Weights of a small transformer language model.
Size: width 224, MLP 896 tanh GELU, vocabulary 4096, 8.15M parameters.
Architecture: LayerNorm before each block, no biases in attention or MLP, untied embeddings.
Training: 396M tokens, 3021 steps.
Each number is 500 + 50 x the weight over its row's rms, rounded and kept within 0 to 999. Layers, rows and columns count from 0. Numbers have three digits each. The size before them is the row's rms in percent of the matrix's.

# q: layer 6 attention query, 256x224, rms 0.0443, rows 31-61, columns 0-223
# k: layer 6 attention key, 256x224, rms 0.0443, rows 31-61, columns 0-223
q31 104:514444534532476519422533474517511480523427591507515460596411426499455590601510518515533445482403431539500537519491526468441442474503400453539517476438460507370558482538591488549533500474522390548520517535530456486517554485607529542504455523511428423453454472485450493465498454450517423470482498475598535433547496582500462540497508408643509553444413513502556489432465512527554545490557409466430561518436488517478579472451450433453553527536476403519538515469439486524492450483459552370494473454443497482517447493465547442577424445575463440503554542389513505514539463555524480578422570518475380514446500454412546510516430536498458515465521524466459439503502561402458457462528
k31 099:554525507434581451570477468428359504480453423516503558424510557439587588439550443462518524524535580601477566541398490465499504607442537476513439553438526443442379491443514535529455523545489456486505466521513459431531549539579369537506449534538365491555544474420562537598488582570431508445529465536551526481477562478460562492499488509501513402534471512513546600507547543551524457501567497593472614512541464483524486530487479551489509572502459450491496397516472498542583546435488459416488488584443472504372513490591453494512482580526469538478577488481508511459527523446493497509549580520442496502536534523487575457503385521519523543420505497474530551427547493467514489474514
q32 103:572498484442494528496540466380514438475467469472487498488423471503530535485498587463495478483404519500514503589575499525497437547411471573498649423473489521476459559443450531496503437506430561456479442524477419466531439428528533425627551566555475437346490446460469461514475406560548534423523472457550552544497492393470445482496478520495546439537494514491438538502507476512518544565549530544451423474447517491577510566444477516477468413529528548464511427536460494573546535531479525538453506437565424548483457544492407443488539507482540471568512465558454498483548515494527532353438596534486467514538496437553553484504539534366510580506443444510505626442488447454447450556587
k32 103:593461499529515510544478445578489537530522503463490498441458439465558483497491490423432432508550426484651439507544455505479427428435469498589553493488352557442393418495467495475472540460523616514486515448473475437476612493449479425482557521542493504513459509529444463488498507453572491561498518457518532561565515453456499632541480451437490462519495457617508557441506459511506491509524545555467516573541492588509501481428399502466569543538471581486490468523462468340523463563482485569584475512457451461475422549556581471508532424548522589559560514492519465566560491613508485520522565461508454557544523530446479485497506435416570431467467556559488443558456476497427484568559
q33 099:505539563512490485429478419434521523450490564485472534435423549513454480481474482414515542467439521619552568398574537496480526578484525547439565555587481494487623579478508503512462463454409548508408420544513530464482517488476520495472553455496400540505471365529465427500472540432539480456572421520455520419481513526428456542484442473548535480453460539531456574452570551573441547515458545509414444546432490610492509487537492453467507528540542512602488547439430476477498538535485379463512536549555483465549446481459454555536545577413509401536548490569560488465500473491508511557453562620444558477444494590478546465463502539458464448502520519519343458516467502464573441535496
k33 092:495558482419519444550458424480551488542466518467460474416536458499441536482525532561512545578568485515521519525582553543454490509448497413492442531504539502434512551420480445544467438518463546504535497490488541490525435484532453528591440540464372492524419368498452484520560514548480523571648512437465526497425486474457476457493589508548514510538406419459576541448493491470606590432538558502440493523513537546466491393508483499446551533522434473574458484449505442511591507530525412530388563498456522457559418498575497558548532449535508536480498402569464620574543518522581449478566522507481445509476499508489434542417503460555462442481444538649463473530553423484466422558506
q34 096:550433554606585355482480432447475431482466471475477516515551524563449458383469448449588489474484481484524571529448459361456484487523483474465491544467434428478453552554444567497480549517466592454485495415534486500509508463510484503446548579522558559475553541430555575492462536544507464530439586485578546518487492500565504537483541553590500473497531471492538517538433454573504491528468466523462447566469534510469521507543483497400497417576544470448479545450424493442450612632546474455497546536498451487489455459621591489463514440480580514456498576513541524492407543487524507482543620432497421392539482585580488457509461459520509446491394466496413513438428469465478480542493
k34 094:520545491436536533529463523515535527399399558527469461523576460570480516486520518473470406509423531478474519435597524492476416494614449548556539457507541539539517526566516505522412492481483457479563471527480603407412566381628459520535507545532539520539513499490479518471474503535473507530519539527483500468487468520504431462558461464512503484502605478506430438430529518549546446619507611436462475391457467498553435599490451518579443501569415515445434467512484347495475453497557523494463510479379507573396511517550556448550403555509497502378491535537504484500510459534523421522469560495472517433486442451375454505485480532410510469484459474553506494481528425504451428563455
q35 100:485468546537521444528530489498479488526444511476502584495537526492533511509482532558482444455537460460439463531502475522526520538550442511558492475467527436487626490526469444542540482497479439534501473520417513518587464429508457486477556529568570528510365529516463449437607528540443608402468479571485465442543494525500510474473463498460482543594443588417519549547512422500513473502420434465495465491480504613445571467450522503423574434355465475516479570527569465606466461390595505382556506544480491426483614486536561528599419480541495545483450608487493564562487462520426483487444487493490462457500416560405422505527462499540423385484522435502455511514505419456503475521413
k35 095:448552518511492466485541526525446445516405453548594467536636521582510515530472396527566500451538501415492519476481468550542543465550500440490483488530458364484518546484507536417471522569536482479480481479514563485525399486450529460431555515528594483566383544495495520487601494517401476520508415527547545485538468420536489449436514542441542512466498522520427466542336499565469513480453521596431461583403388510502488467491420490438576451531421593486472536541537532561450506497422572519424529555432529550535468555495528523548448519461454462537584471451463553478455554498543465492532477494516486506472535521472553436553509405454488470447523508519631604506474592418541493544539
q36 110:513489539452472407424501451501534436487384543559508547501524538485451617486536488531504483548532484532478618443453484534483530511508473523352559403447633486528475513556435499615486529461475566521512536426475474550571519404496503533515502507467461394447344509523524497463623494537535465420457485575506534426507519491532479475551453610446556505412449598545476405493477537460490567430495463424521450555464499498498458524500507542580466507548457552405453405540454561489511618517489501468495505461524556530487499508467486471464423553523512483548456443500577512424451517543570427512454514474475468463540483507567526545542483555553463459492494567563525601533410551484552523442541
k36 108:572584479474414463507596466518506495465472569488506544485452403519456444477549566519630546445472492459543506545496458465481496480487532471538672443496555459620468495522527602592537506465556506458511524546501570446512513487446507542451560559583560540553539496509490543463500544539566465492564506530542516525515612599565449477511531481476504344523384485508524563541490489504543506574619504433461623522497517596516446559456588538471549534574464450546531566524524504458486602499520455478580464492574531479499435388525554470446503530464531542520443484450532513433548526536535516463524537463535500399590491538551546513506510470447536471503482475639519485483466562477471497509435
q37 099:471466531467511481435596493485525464523574466464496544474535577580616504523504552515500578412581470474463537490460417513479490399526406488512518449523468467463577555447472510405509464436474578518522459547569411482391520475477482462428456523515525473483503479581526634436376544419521489500523545550511422450508548519457499523474547585464470444456518591477500429447604511510426593458595522514526509482507317475406455455487454451503478610502495414470523511491555482459450545542539543524408514475564555444525519532541499489507555479472480467566501532470543409453559493528484538543512546409542586511447511408562483575516575457557522513548481417495550530501456499450508501541495
k37 101:448550526542501496521495470490519385542611418547469486530609553468447543536443562545604448476391472477527510482463464559483606518465567500505541519499563471566463455444499538409457503474521582458579461491477470536566560532498475548460589449469407425535456532585446507528550541471458432456453413473543479512481571536466432591447518477452444513541509502444533467521578505484505431473529651459520568461489545487498504459518410479509429589447454440473477426384528532469505507441470513492459458487448468455529560486534534465530587565428541519504480433480505432430542531501517553518460486539478473549590499389454557577577420457594482446588468573468564486559417467500498521473479
q38 113:458585500511485460570551558484523554502459585576513558514531484524457567564492481563405564567509501547454518498466519524543571532525432496527441440525556401607509504481474537465393598537585484545508448551551476511555435427473477489468555602502534507526424426491463501466599500521459479461538555417486542597439455461435472570609535440490479512483468621530495486453505494453514473461524526515550506443464511510353505465499500492530521490457401420480555499533593421595535464406434438509559510568499432521444586454514451567577451517513554493486456419533519570446520418502567472499530500552611617448441505508483519415550458531501503435538564509523498507456448470497537441519536
k38 103:543492467569418503505545529508501506490462491487520478584423412588519449555411530490526510492480480508456482490463542446536497565486539487560569431523543485473598557519483555441487584499541494489508533506565484404574496600475408480497544501443580442444414576464479566404566443528513570479471574436459399488485504489507532519429431532494496543583512516391430478606593480493492505470512453545468502573437466519423507508519495571592509535535471525501529482554549449561500529461540402571494526529532525546452525419446411557589429415505571506473417517513423541432532532526500457591576510543463528424493512575527447374444529434501498490481475525566406500571513542406537465483587
q39 101:534482514481501501421489597479420508485514564471561519500566541441462536512572522534462494555511577480585551465488461534565469447429393518420595534571509563499504579549482529509424516478522430444456545440573497454520577539427478549498558416476489538514536550549481450405479518454556465453512500482509536378477423401505459444472361549527536507476520527467521549482516451449562525651437573380526432469528420468514574516488528485439505582540466535454467525558546481482559367582508555434500403486513493462522471471498481486444460595553627507447487540448456452454520574514536573563581482479537491494503549465497518446481446471537512455461519495470555476482381458458552485473495
k39 100:512501515510480433501507512441439469545529450465540503410527535420333455409537533531456394395521472553531504478499557500519576511417422522543449413470536501539537566529426515484503550459587453457505485531512472519631542464514603508455566522523508538514496438451546502600645531466493563535365392479409496499524534513503522491490506534515513495486472431509515555529505468520541578513453483449531607534501498521514493444523501513586526482519450426441482518468450529539523526482455570476497483462527381500479568450453605540559518516539496547470532569597464505516462566542445554517480412584497495473436517549563451484508458444487467464449513456494541480350544477522530416629484
q40 101:467386511555482535548506441456491486501499440528587573483445403514519557483467482458409618471515470534570453553563409510462355537506536517507478506553525527463552529530481488478504399517508502473434509574431531503523480481564434543614476475475526494573518422475497517461518499461619432506597441493458560487476554367481494537523525462540527498443495555606462412519519568489487583479469488486547480584467510507594406438473481505531436433448539542475526555372439486612473529405540511420494591483487520517467593539504475481489506458515571474512386583468442504460520480481526603462520556439563532408478486480495471469554453493549488554416523485522489518596469460438514526493524
k40 102:578412460538559478416459538485574560482501539497490489565516408471468651476473543511512476447521540590523524468518442435486488456526577490492448517548496508511535458429644464453445406549513467404430487489463599440496561495398479554492477469491540537493461468573371427547528569480590450495591567466551565435536513502527503461460537433549516537578459440494497542501516454536531472523494567505525480518495451504473402424454411365496435471487489491573524515599431470487480441503462533483528611481447534447454490479550466442495575384503453489510580550495487510453453438564507569364521523578508503457560460506544464468456497460444507586493477548509460500470535566460496492502442
q41 095:473475509548483552469532380498525493487393491581505559452415460547500485590489459580483494469523509583508496497476499459463567548476501429407505413566461535492551543504430565478509498412505487437421398534515506462558475556474515540514581440455478550497495511446525475427427555603479501438397497504508517493416430529429537381513524457464428529540461477403427420475503508477425511555378473508477454525538468643456549520514514524549452442430535473437476539445541555569461453471469549540469468385545435576570527575531545510539423455481415512396555481486557476504559528503486542491448562459451477558479528513514515541492467409454438549510456558506473441518401455510488519539401
k41 094:460549545454502489458479496492506556474504484484497502514442469523472431565498475581537413434415525442464566540402558537548391579529523445543408523534489392491405508519483491439527369437451411441556511539503503532506459547544518454494478496485453587457476511534568495538499552500517502530451439572496514473616602473462498595491525585466495566610484491476455425498443539541527544550586492434544502514444488544371527492537546533543546408566548522558542477527537531531502526551567431417462519508512551448513451536589499490498567564447454571559415570488518416539491548536504562531483449566517457510528496510471439608400507542448494526389533538592490498534548505562600474476555
q42 098:591478471429514500537467538585380403494518519494550535502560490479527470569563484588506544505533454514481336495475474504442449561361473497506500509486509441537421511501457453583511501489448455479521492447461468540503565650449496547441547509569554399499511544506508492479450515497468424511477457562445559560498462529540563473477556477568559461451529557590469561513523617465642488471585479582533483536539479536562451539515552455578442489464464480445570438429566520510477545538499410436467512591496463516501471531455488555513443466486488508532429492492470518453555485582581619584424524567517537597483520576505423499462525469476424527533519551479475464540556567492443558480532
k42 101:570486414536454446546505501516409566503450511522447591500409564536487565439520492522443488554367513430462434463467471376435571500516519477513646520456526489527396512500543472550551555442473449521456511500421524497519506503475631557479470437495565471508516440502531530587501539447437439596464571505492494501503524518466450507467495528544450470476587470479503452471376534412490378530475537560559511476486547502484557467432519483547511557529537524537503446526565484458543448550484521521455618480607483419469570492484468581536599491446543568519479524499599537501510424512480623475517562512553480564470490550568425457572567510489521556550543506554534519528494571526560579505574
q43 107:497624546463506581566596442318477545461526460610520511485528427492481593487526556528473459563529524520500501524442481417545536585445523518493483488458539419529573412527454545483520523520551467495554506520468477525506463533562495400460455463456428505551571493508527388537520536535536514503516445460500481499516475452460520449532483507569500485486467456513556503450441511477561543517563416462401486469453483456486523460588499592527531520499536455632502533456466575493487550600526517490435420479407408446505512515432460451575426494480417437471493581519429498458462520554583457557488435455357496511523510498485467509514497516449537565432448462506465324422500487468502538438482
k43 106:453623463436484466416487418453434530458483562531484426466533476461417569501424468491494513524615534510447505573535433467493427529400538468517477459493506444551411522498456487545584570502502427497453481391434447456534499526562523432528507576467401500478483507573409484481416471497505410461450518394502571458462537500529514432511528471468518509515507608521505599584532482518494519442502444459436540512501539532577481446517499485466504544523486535483491537520505515511500484421601493419508499481477508439405509569491461504457450518604491439454426503596462540467546477471559532515506486509487435620359506516482484476468465607403525540422597449446413553572545490511413564456507
q44 102:477463538567507484553502427485436528454472474524481527550444565494468525450503598486518420514473535462488567525470502463581526484395531563526461534441541424470450506554503485560622560479607555540460462576542429462384480384499472542457469595506513382479475464548492488521492495524583468587594395491450487428428503518555491476434466490453459579488487522462534498529526549471476480603509511481545389429608430465562510498650557545457449467408546546449542471479471475558586504490469560458481463551491393529542484450463447484510531531488466511488526511560467435520516522424536454562341507436513512543455462480494577547500498471534502463503576525500588508490504537537541477591543
k44 093:392441568493528498482468475555486494452540523535525348541529437478545540504549524481494533458519549519542564574505463524513498477482493459502539431563507448495532505447488475552594545410578502493530444526562455493493575572617448502460473545631491551428446508521570562542471529491568486531593487556387484478535550565391511420482544459484471472397539536419506464514475497533437563472599432525452549484540511461561566636471501447389457478491519578485447558497454548493493515473548485606447466516489507475531464509555436580580552548546565561342491557443525448437426495482459532474497438559477496567483463508550585443505477443498432513465527513500513475488490417462533558541538
q45 107:434583451555526507512459589563521451452572448545479540589425589460494523527486507530435531434403473456585461449550505530603473487498453471503577484426480508454544512488440412512492476389429500461478489573576409556469530521401522474518472603480559452456511439482500489449513452481524520496515536496463515429552615506406407531451551503401406454554560450475544488514480482430506558499456452500496478585500537450437510480451507439395439517464482444610448448542550550607516521565423502493534553471549533489465529540491513459505460454564483539469545593520491485610565446478539557516522526471446525389547525550587540477511549469537412487566520518507440497498397463562510563432513
k45 106:489484574507454489457512515417453474455561505544461467413583538468464534544580406493490522493412481520543402440343513524493451490509420512495493427519455506524418505537550524455438550463525487547501559476478522521486559514400494485454544537452565502562449520598517518492559640546483497539526556467510476519509509414430518485474492499486465492490555501485543531550548385608500512476473494514539415556543588539536446458564542413486467391551531408503514555507479465478470450542461516499497551445424592498491372504549589528464543520418546556528523478448462489462543498527577462540399534464400462534506483535424510458473413510465403487618517499481500497396403541383525498477527
q46 101:510506454440639494480606552524466445547544544443536502476475491527475461454553504550511559508502509485529550385479516499517523636525580523493531612501477485445547560390565491417424533571533470548512589517519530527460498532509614524415475500566451551523525554529490466512632435446480497558428553391564476563520535531545481460535597477475493488547506545495496504562506424482494560530425536486498529447551508470477458489519431524469467467549610475442454472491452476477497605486472534557516457485499587498458504502419583550501515558509495448595479522533471448495528589492533505505489495507638470514519622608440636563439546441557423520501453515459543466438450528497535433490463
k46 099:509582518473471541551553454545432484470513491512588471577434493586526448447467487479480465502410532622517527582503535550501499553495524477456515496543484502426611515563465518593466481502603484485578510516526491537483584387453583464421493513418399509547510502497509458561505535521497560515571536507493562491470467472562507448583530507484527509411534429445475479503467561473470485393403366372539430441492592469549460528519486483474388509485398453498517452489558514539510551375517438456539467544436568456444470400494532522517523565392532469461526540453506501489559480508508443526416535523575496610471604523444460549472552487468483481430509504406528571461512554476493474523530
q47 099:521471465473517481552503511552438545514506542545624441433464531511625554505491480468568575507450547374486479605476520486496511525427395570506465574539414508480463558440472441527442485399513561535544529520569514530501483523509472559504512494488553547434467606457484460506519386385523492394524523408452453524529587525586499532535453449498499426418473424469509556524425521482500530424467552583487495443503455570509522583487564541489595548542433513407522471471458608511497511489505560525437543585503512544525544536494475497453480507479468489592518552591435457464505516425473489501536429515385561424400457457476510593556550556569478502451476490508590533470451444468496521489544
k47 096:433483440502440628517445512527514515524501468528524564600474523569488506441450517465585516556559500411497466539564454409474477482508573500558477528519549528439541542450517483525471471519487531509558512502488466537509457471435585593485569566543544533454350574530439589558563542444559468518474404473554484617504435557464470379485456521508520536477478385574595529532583345567449441574597490484477521403507500451479492514471504547533512508528518555458545442518462513503514547463506551506532496448511576475525524586500541561444556583458598509500547456484429444412507461526530444538491521496575531497498580482535478467518550529534574543562429450423490511524533539525499471623519
q48 110:497466428453488476526564522537526507406483469547468481559475564429403499428457462638494587581512479530609503462424534419482436496455613430534553515529505507506514475471495550455447492512517474526568451454505480393543503528494429524442491411468493400495480452513521524577484503491538514421633535522465419567441483477471507587536389552453439546444408417473495493545457602507431527484388542560493582562535501479498542534595506564487517469455527559477534505505509486474477527443480519481517470468441542374566434587496524505505448511609528513526498513514536507502485480688427545464508530491562617554490489418499525522460491487482443491486547465448538514491506487527575527512567
k48 108:494476500434545532519580488547436407499576456585528518478410549530388539542576465563515441511529480563501494521428438463525518500380570553424527446454597575528404477457480565482499537511493498562441427620485475530598455559490412417493503490513411582468517441583480432486461553466472503546587523518443471524552513488472544511454422532489504558460482567548454454572500538552502546509442468492526492482532472605533521499582522546546421537542585496468535488600421540466529448483501496551421400428570472534513504545491452526510478506468456517543566434475507555525506505432442488417527616559479457603451402505508479523523523446455500497542498569480461542535459423626525466536465
q49 099:525550442570527460517517445532470472557552462467534509476522431532581545552553593509466424483487559499618411545464488535388512500474477547528515536565578475534450453472556507502496523417417499521569479494473541594468512521519541512430498430451571561560502491440580476485493551479482554448546445511586449498483514465580576524494523473478570543559518500455523473521497503444383469480526446455476528475504656619569527484515416551377446473440542521500415406602523447474572537497473446534588497448468449563465606469446524516446545524473451587476498479532430559408456456544586544511485439523458578477518495470446475492403598552476448479543445473490541457465586548508537455493493
k49 098:516515485469452515480520447412489449541483500525459431456461448548560525420557526514554455593476426610499449523526572526602487423507477532479548548501501516468502519404448512494476477472524490505456589441474430501562426436554607466446421491517596432433465530582525491532459499539371437548486390556469416501369482536479562548415572483554554484544566494510549396497469528399486563560467502465440454493480442493519512521561374521458561524504533547426432549558477518463501480501460446493565527538476534458464475492564494434419456490500518465582467453552491541488567537468427535490469408571579552525453565520541462501402517483468431436486521450438477507522520444597522444420522
q50 104:444454436542523543448467518486399523456451480519462460518502463555498499482520496626463611505479547501438555574538476550482457501433460503558496471513637442596483523476502626540472467445467422570496386458483469504531495479544526524391535458579514491553495481511502402608450600488564407396502514554514575582537451546544554483488469541516471483493513471569519469557530514535428487471572451516588503559528514513595514433555492444583502482496507383470403583447548512586503474465538541556514479434486450525503464456555459472503470484488563449481473492443512562517405492520457440470382502628454564513520473483516516540448507510526477556525539421597509519423425497522513576466444
k50 109:478501469525613542501543557500533566525495418549461366479493418452450475523446385555532540455449513541505469507515450330553451562490493505476506480395567459520414450427502535466476563454476427436449465442479417435509409469500581410466461469515464506493548569478537480518488537529432498475634429530471495532487520486534483484443549549539500552471499469469503509456516567439441452471490557507560412479483510564525426490571394480457469451419487522482494521556472528454521485524456455486388463452515454465417529476549471454439464478472517518437463529527437530494430541492420448571521557548389482552499489408477548454505598393519506534429389534510412424528535533508422509472465
q51 104:551464511499409486485431480449423493498578492407544496479479367551518479397566631541576501523503468418514575512455503435567539482492469405459464529487519573459529511548549389473497507539489459458532569537535481558508483504542496457497479468482563480520499466469508515459567492594577457563514421497567445495548394490529522494517429478569444458530567461502567437515467472468426465473525510543476414484568574435595529373410453474461438531487508495549486551412486426462439463506539587528535462479587561503504427532432496493505457501603397384518463491506434594533511433476519490513512523443548567492424451582519599549443575445466541505516531515539469463474545461469445448486436
k51 093:532514445536582516537490486438453421465555468438494409521465518599532515559494489510533459470521464637520518435525478555515483520502424443531545449486520517467463541477547446616451435516484515489584476500539600479464527405512483489476378580558505488454529583483520468541527522567531489372560464514564543495454439452543503582519410449567572538456502531514522550489458441496488492481433494517593461570394531426519505413547508427431452536518479536482503536585525536549515486620556428476530457425502500441510426435540486515488600673543455466454434552546418511485391542484509550495580449482594481521501491558541536450521487537532584454502538479458553464537523501506509590456511
q52 106:542485495512520492556498493566529552419554533371539489555474497538505537477582497431467562527498520525519531476522469560548514410636482549523552580505484515456468488488472502479449468441468419521460423531534472520540570489485450545471492478535555580437526525536471420581495472619537445517482454488454479499405505615457456493586557546470591430541551554521553489408518519525500494472415630501459502411544502588496466557514475508495505536573623608522467479492536550553511536468485587379516561574498405542518570572531483559517414539525450565431617584497541523492524459532536404514506513528434529524480531528493499415523525610495499519588489523533484587556542456511559459482466
k52 100:463394409561491498504520505444499554504543434428517529516452501463581527545547471444551539540441415489506472547558412527408422510482537514541544555574443492554538597501508486479423504537531457494492495590539421456585480510497508523462476557509572598503607434540518526457536471551471408589428475507506457544505518554429498483504604528502525533430414455532466550508450541459447476459465540488426454517535476546462457493632472540476529468536544575488453472487534516472461580496521519427445466524524525463484433465477580517546527470542397528522550518540513525460541491519539478465509520542450425545552382598400471381432372546488473457570472496580510541353579489495577457470493
q53 102:521493568474629558542483504533594510505495534472530500546579513517570432531437532505499451467486473482412439443469452482486559545608457529499527515492461546533552505546498524593513507456470559431448503471429478560455491498400566557516382381409434513546455530454546505461570469493500419536573528500618482522557544472582462443592468530514417555499511539578518463473523501509514512427447568568467511491528492482561478532496486500503430475506482524475574537500535461447559491501523518567413436643568444526471518454484550485554571491607567504479452513574473522529483454524486502566593524594526465601439443477547464438434508458566590532510551545498448488438496470431472453341493
k53 106:498501539516515511475521478407509412445518452470566494435472429576532437467549528530459490474425554422465438528468476518456458513549539477537369542436443462501415469501564402519447524525426440419454439515482511538491512463536581476566626476523440452530499571490491537532512522427439451579540557415463475506514436398524407513483476488587502522436440443479507556597562519526522509420427470496542488484570416451464557569568541465549532531596564495526505566457562500547492471531593510503532507496486407473538535492460473441499521462476498510464478484494501498449534433632395539429473457467585503457571440506517518439491489426566541387529504518536544603556494499387438543412467
q54 105:558523473513473514497545463505449473577433569511364386428503587455510580505450540614456497552457443534507575532517545503502511504447485501575549460466475477502470570400587526543480490465515461489437375599495534533496518459518492442524408430498553458531478421511543483424554530557510558468522504566449460529570594478504519506465533496552619517495461525512505467530566421520422424521471441553467407549566518493562505562491489463440565476455483470492503585522463552572471477473485498603551549470516529382516582520534533434500531470557487449429418469500559487397542560579480543592490516514550520555618501511459452487520454447586527482381417481453492447560488462503531487463559
k54 096:527612532489561404515481560519530500548551491541557522457517494464597506516481393599498464610534516582439520541582513417531529470597445469493494482536530416457436536530551461451533471502473565509539487497498478556456502483488492455449500540527500426439645489548506508411471518418550447511519415504472540416676465501514575435559498506398664501548569561461435520599487504470467442563578398453493521477495512600523478452449498527591538552561515450564521525490450507499501525502479461564483476446441461476505508493507422491526614448468477491505488564516454533426594505470582506533486590572518587512534485510535515501495573433538463469488537533501497541551486428493468492486547
q55 101:560400458408536463436435446393478503499475493549481513513469523496555564537516580498577509546559553545479533617584529487487500487462437528531466435603457475474539580500528544528596564520477522474413460371478499534509487513550490382559530535488547447424430514442545455460481543487440515653566443551482562514497488503561399477401507439458483543457555556467582515440528440504455512550582514510531535498566510445498467507519462553548483590602572471534524472546525459548442528416383475491471499445539426435541546519496555498454524604489497458465547423504496595487529470487434507560500448529547531493515490514576501460504519508411452435462548491476480574416519446429590514475460
k55 097:508576491491515388486572422424510521622504523492473516519568498405508466492504524471568457533491449552449448477543526424476553469449525581499613505463463418498540471516542463501544459483528440424487476398440426496413539512501502475503562471496473490558383523468470544518396461394506576437476564469454506481468542440381430541486465485502590487513470486547487577486515554560487465522494466470472465428447463483511535510562419464424570499432519529445532441619524595440517523510496455567478472450465467428503382554532491454567568493605439498494481517479588540554478550539399465592603477534439532470483493472493470475525581527475462457489481516606464483413432425525551457551551
q56 105:536477537501463532472512455496556521516569457483553505477456524443567471481479471614521513449445444510525469539549532505522542418527413525499537420524573539429570458523398506570501487486443530565532514485577500498499594561491483452441556536592531477521419494456653513542472426613525599476527482418485515544480493539501398605456536451575450574446468468465437507506529533511462496510517548485522447448531550424441492526550517509669648461554458489423470544458510495527512517523510509446467508499551454542496586532512559511578585575496427515505429418510441536504572647415537427526536552506503454510516500524519544476541528477478622533492515548472528541515464469515562611520512
k56 106:562518462540486543469513518516570494516501491587436507555536532403482507553464546564443578526501603572556514531564506452540510490460469497504424487570443486554452554433464499515390425382444521502524461578569508551487506503404489533546592494571541429491489552472446510533423548539414523434480425513471527557533548548483315503505546583453444570520530488538458529437562475532419435441460510412477535453505471465457511466434547493514545418556444478451555459476526418594570364473539493516503413567567516513578446546575469505528492503567477550496469472550493477446531487504424492496523551478569467553517474553535513470438510530392606478467541517546442443421475527534496552433509
q57 103:523449509566441498494488471425547501488535529583579503486534476499461493451434466590525456501461456495515482484478488536487495437524483494612562503451487553470447594572464583479428507559518524462546499596585492587436480468493538407535490548532488470667436496497563444582456528498435473441481478517513617520451455448496453568424543471538480468411471473427483464425564517555450554518500506576532453517505487449433557467503515525484553499515426532410445446514516557486467438433494591580577542573477436454476492474436513530538576467479435531568589479547585527484525527550392543502455450462406471588584418554366497467488532537488413451450482454521542563458573459518492505473436
k57 098:445505520517567605495558544641326495499463493553472557554521455398504482519560443468514500481566454532527459486497618399415503475496417464563462404529465500478579443445574517542528480529432510399456511522472500423370439546453558469557409533506493519450529482534506553548492514500534456516438470447468505566462460477434439526485478497445534501572474541555501529456554471540544551549527514467522451482530542572494532552617494494508489479551505453433409445538560386523492478425396465451449470552465511486471443434473420445493472512596504379521533520540444552478528482512436536507482532522501508514543484506423508498441449410494510427473567532441463506521410575445560538453550
q58 109:494511502435455604501524484446529556506513533511593454531473538565482583481571345496523467431502512526529448409482523414448518429585506460527606592483488505518552438475455539460598486595488485492573522479502441452438441516469496537468483510435537445457522415558445475472499475569559412457457470501524442450508578496505559459446475467537450442530540527447529461624491484476446525459488457522531498472414486476523437447526355522567495577550505554469478459503540426506438565481575494567510470515483545539448523529482487562485545480574543544445464404467523480568464548547533566584505553511481539540643564465466499367494461428558426551548424564498482510439497479411540449524562
k58 106:541534511504513465525500515575457573530578455533564518454458481481525537521580501491532522489549510463459544563666438587367419525578522459504507563464472417472491547519513556532533553456475503527532584584493543562531580525534467517502518593494530453552555569579422428430437563533364452497469586441560469487472587451494575477546465564518579457570454490381561458553496414450545489439431551492548532440487483519575472523562527474600567559453508506524510505479529488501452520528570497412576473506517534487496505466553460501520478502474508540530424532521653457555455486508471577475523464493596493443510548512449473540485495458579486609511460483473495619480501570513521471516568
q59 104:443437420532533508532530494589552576488448570498447522487441491473515398578474462472447572580492546574457496516465604536505536465497533517436581450489529551481461364581451455472425518515548453543459576534502509504505545536453455420464542471458553517499498430454426502397485596528484460533430532528478455482380403474454530582458450523488452503461477437605527493544512526551432570390590471477542536410462502528495493485561492596479497475610515543457581442501478572564538489529545400425464468469503509429548481456530443486443505486509457439535533572447513492549505477453489584468469488540457628515584421547471418439468495441437529512529505488553565489497486428475566503561533
k59 101:486531449462442529515596511489453546518501457600452460412444529459521531520475545537482513406537432524483390508497627474478495464512440460547452455559423566579535504578571504464516524524574505563500607508537472469568464449555350503534540443478447504417504519498439574492447594553433617477484487481480480430546559523589430570524603526486443450480493489467498457524438456465496572482541562535481512347469455488447550524482469510481466581509554600607570475476484467505435504484486471484478523512587451496467414501453440531499438457477483516497509528537500511532497614539538534519546424563531577532538458482505403516434460518611585553526493499421455467496530501551557580499522
q60 105:422521499528534492561514457557508482456519482551518461477527478575577388486395594504511483419535473477484632534599586566466522559505534490524474542556459488474467480492563471545590431556519503495489488580515535506595516569465413528541471522424526527507527476459419463503439523534423549501591488485484410504517508496458492465496520477516524478575587396451513494537501499472642515450482461494490569569549499383537517380523527521468514474459518562533507532326492505560496507529471483469516540519469483539478446435488469522474463548458651519517516516480549478417466539534557455530571484526557498509551561576498513550351516580475530514570543539489584531577494594469456526600450
k60 103:484405662516574576431514606571432473536555571377507444533517536605510494507461477550430502418501540438512533500500471491523536534567464558496468505504481528470452531475551475451561482542527470513489618459540513502501489521557489481436435485495450544502536424397503549543534459540494474489558447503486510526468461584475521522610488500560525521523551443481470570495511550516433568427566591515465507468445469491484504434448618515491498473594518494512644561483488561510433470550494494434392518476478512569508527620467538466487473481511560487487515589518484533537571532449471520411550498547590456510461620576520527565558531514478470519578379577463463486550592519569430497485514
q61 099:539534565439528450515435532558486554432564538562501600556598527546402572445495555547419453434532526523513408474578539470413464514419488429523494492593554491550481572480460546482489564511495413466504601578506515409429528481527586500550513579463470526451498460495428551551506557539531521473534514528525504540547456513583550553369485468572477553572455449497464445542570481484531509513473486511514501553536452475534521520502528577488531435475516492538522414499554531460548488463549507502485519493508515596496472494628469457578418489531402455485470561540545492428388438491503508405469461485455533527572468527499399586446537515563546592525449477508581472507599380443541462428477
k61 098:468472527539458531536451521467583438397567489549572457502493509482399483510566463431449509556572551600519461433505576424479574440488453500516559509584566507519411573529421531447547512560458455471564472452447454342452520523538512540487503491467464526472490518476573482585543425513496519439471445496439579618526512490456502547542501469560421402437476450440453476519542622562518583471540428446513495424544481531580538482530537500610456466499548509422545540486514568445457596502465497404531543548489494524434509564548483622529509422483488569550466469501477455472443508535516546484601457517516521541479514486442494495428506472516502562473467504448528497581454515506541645522432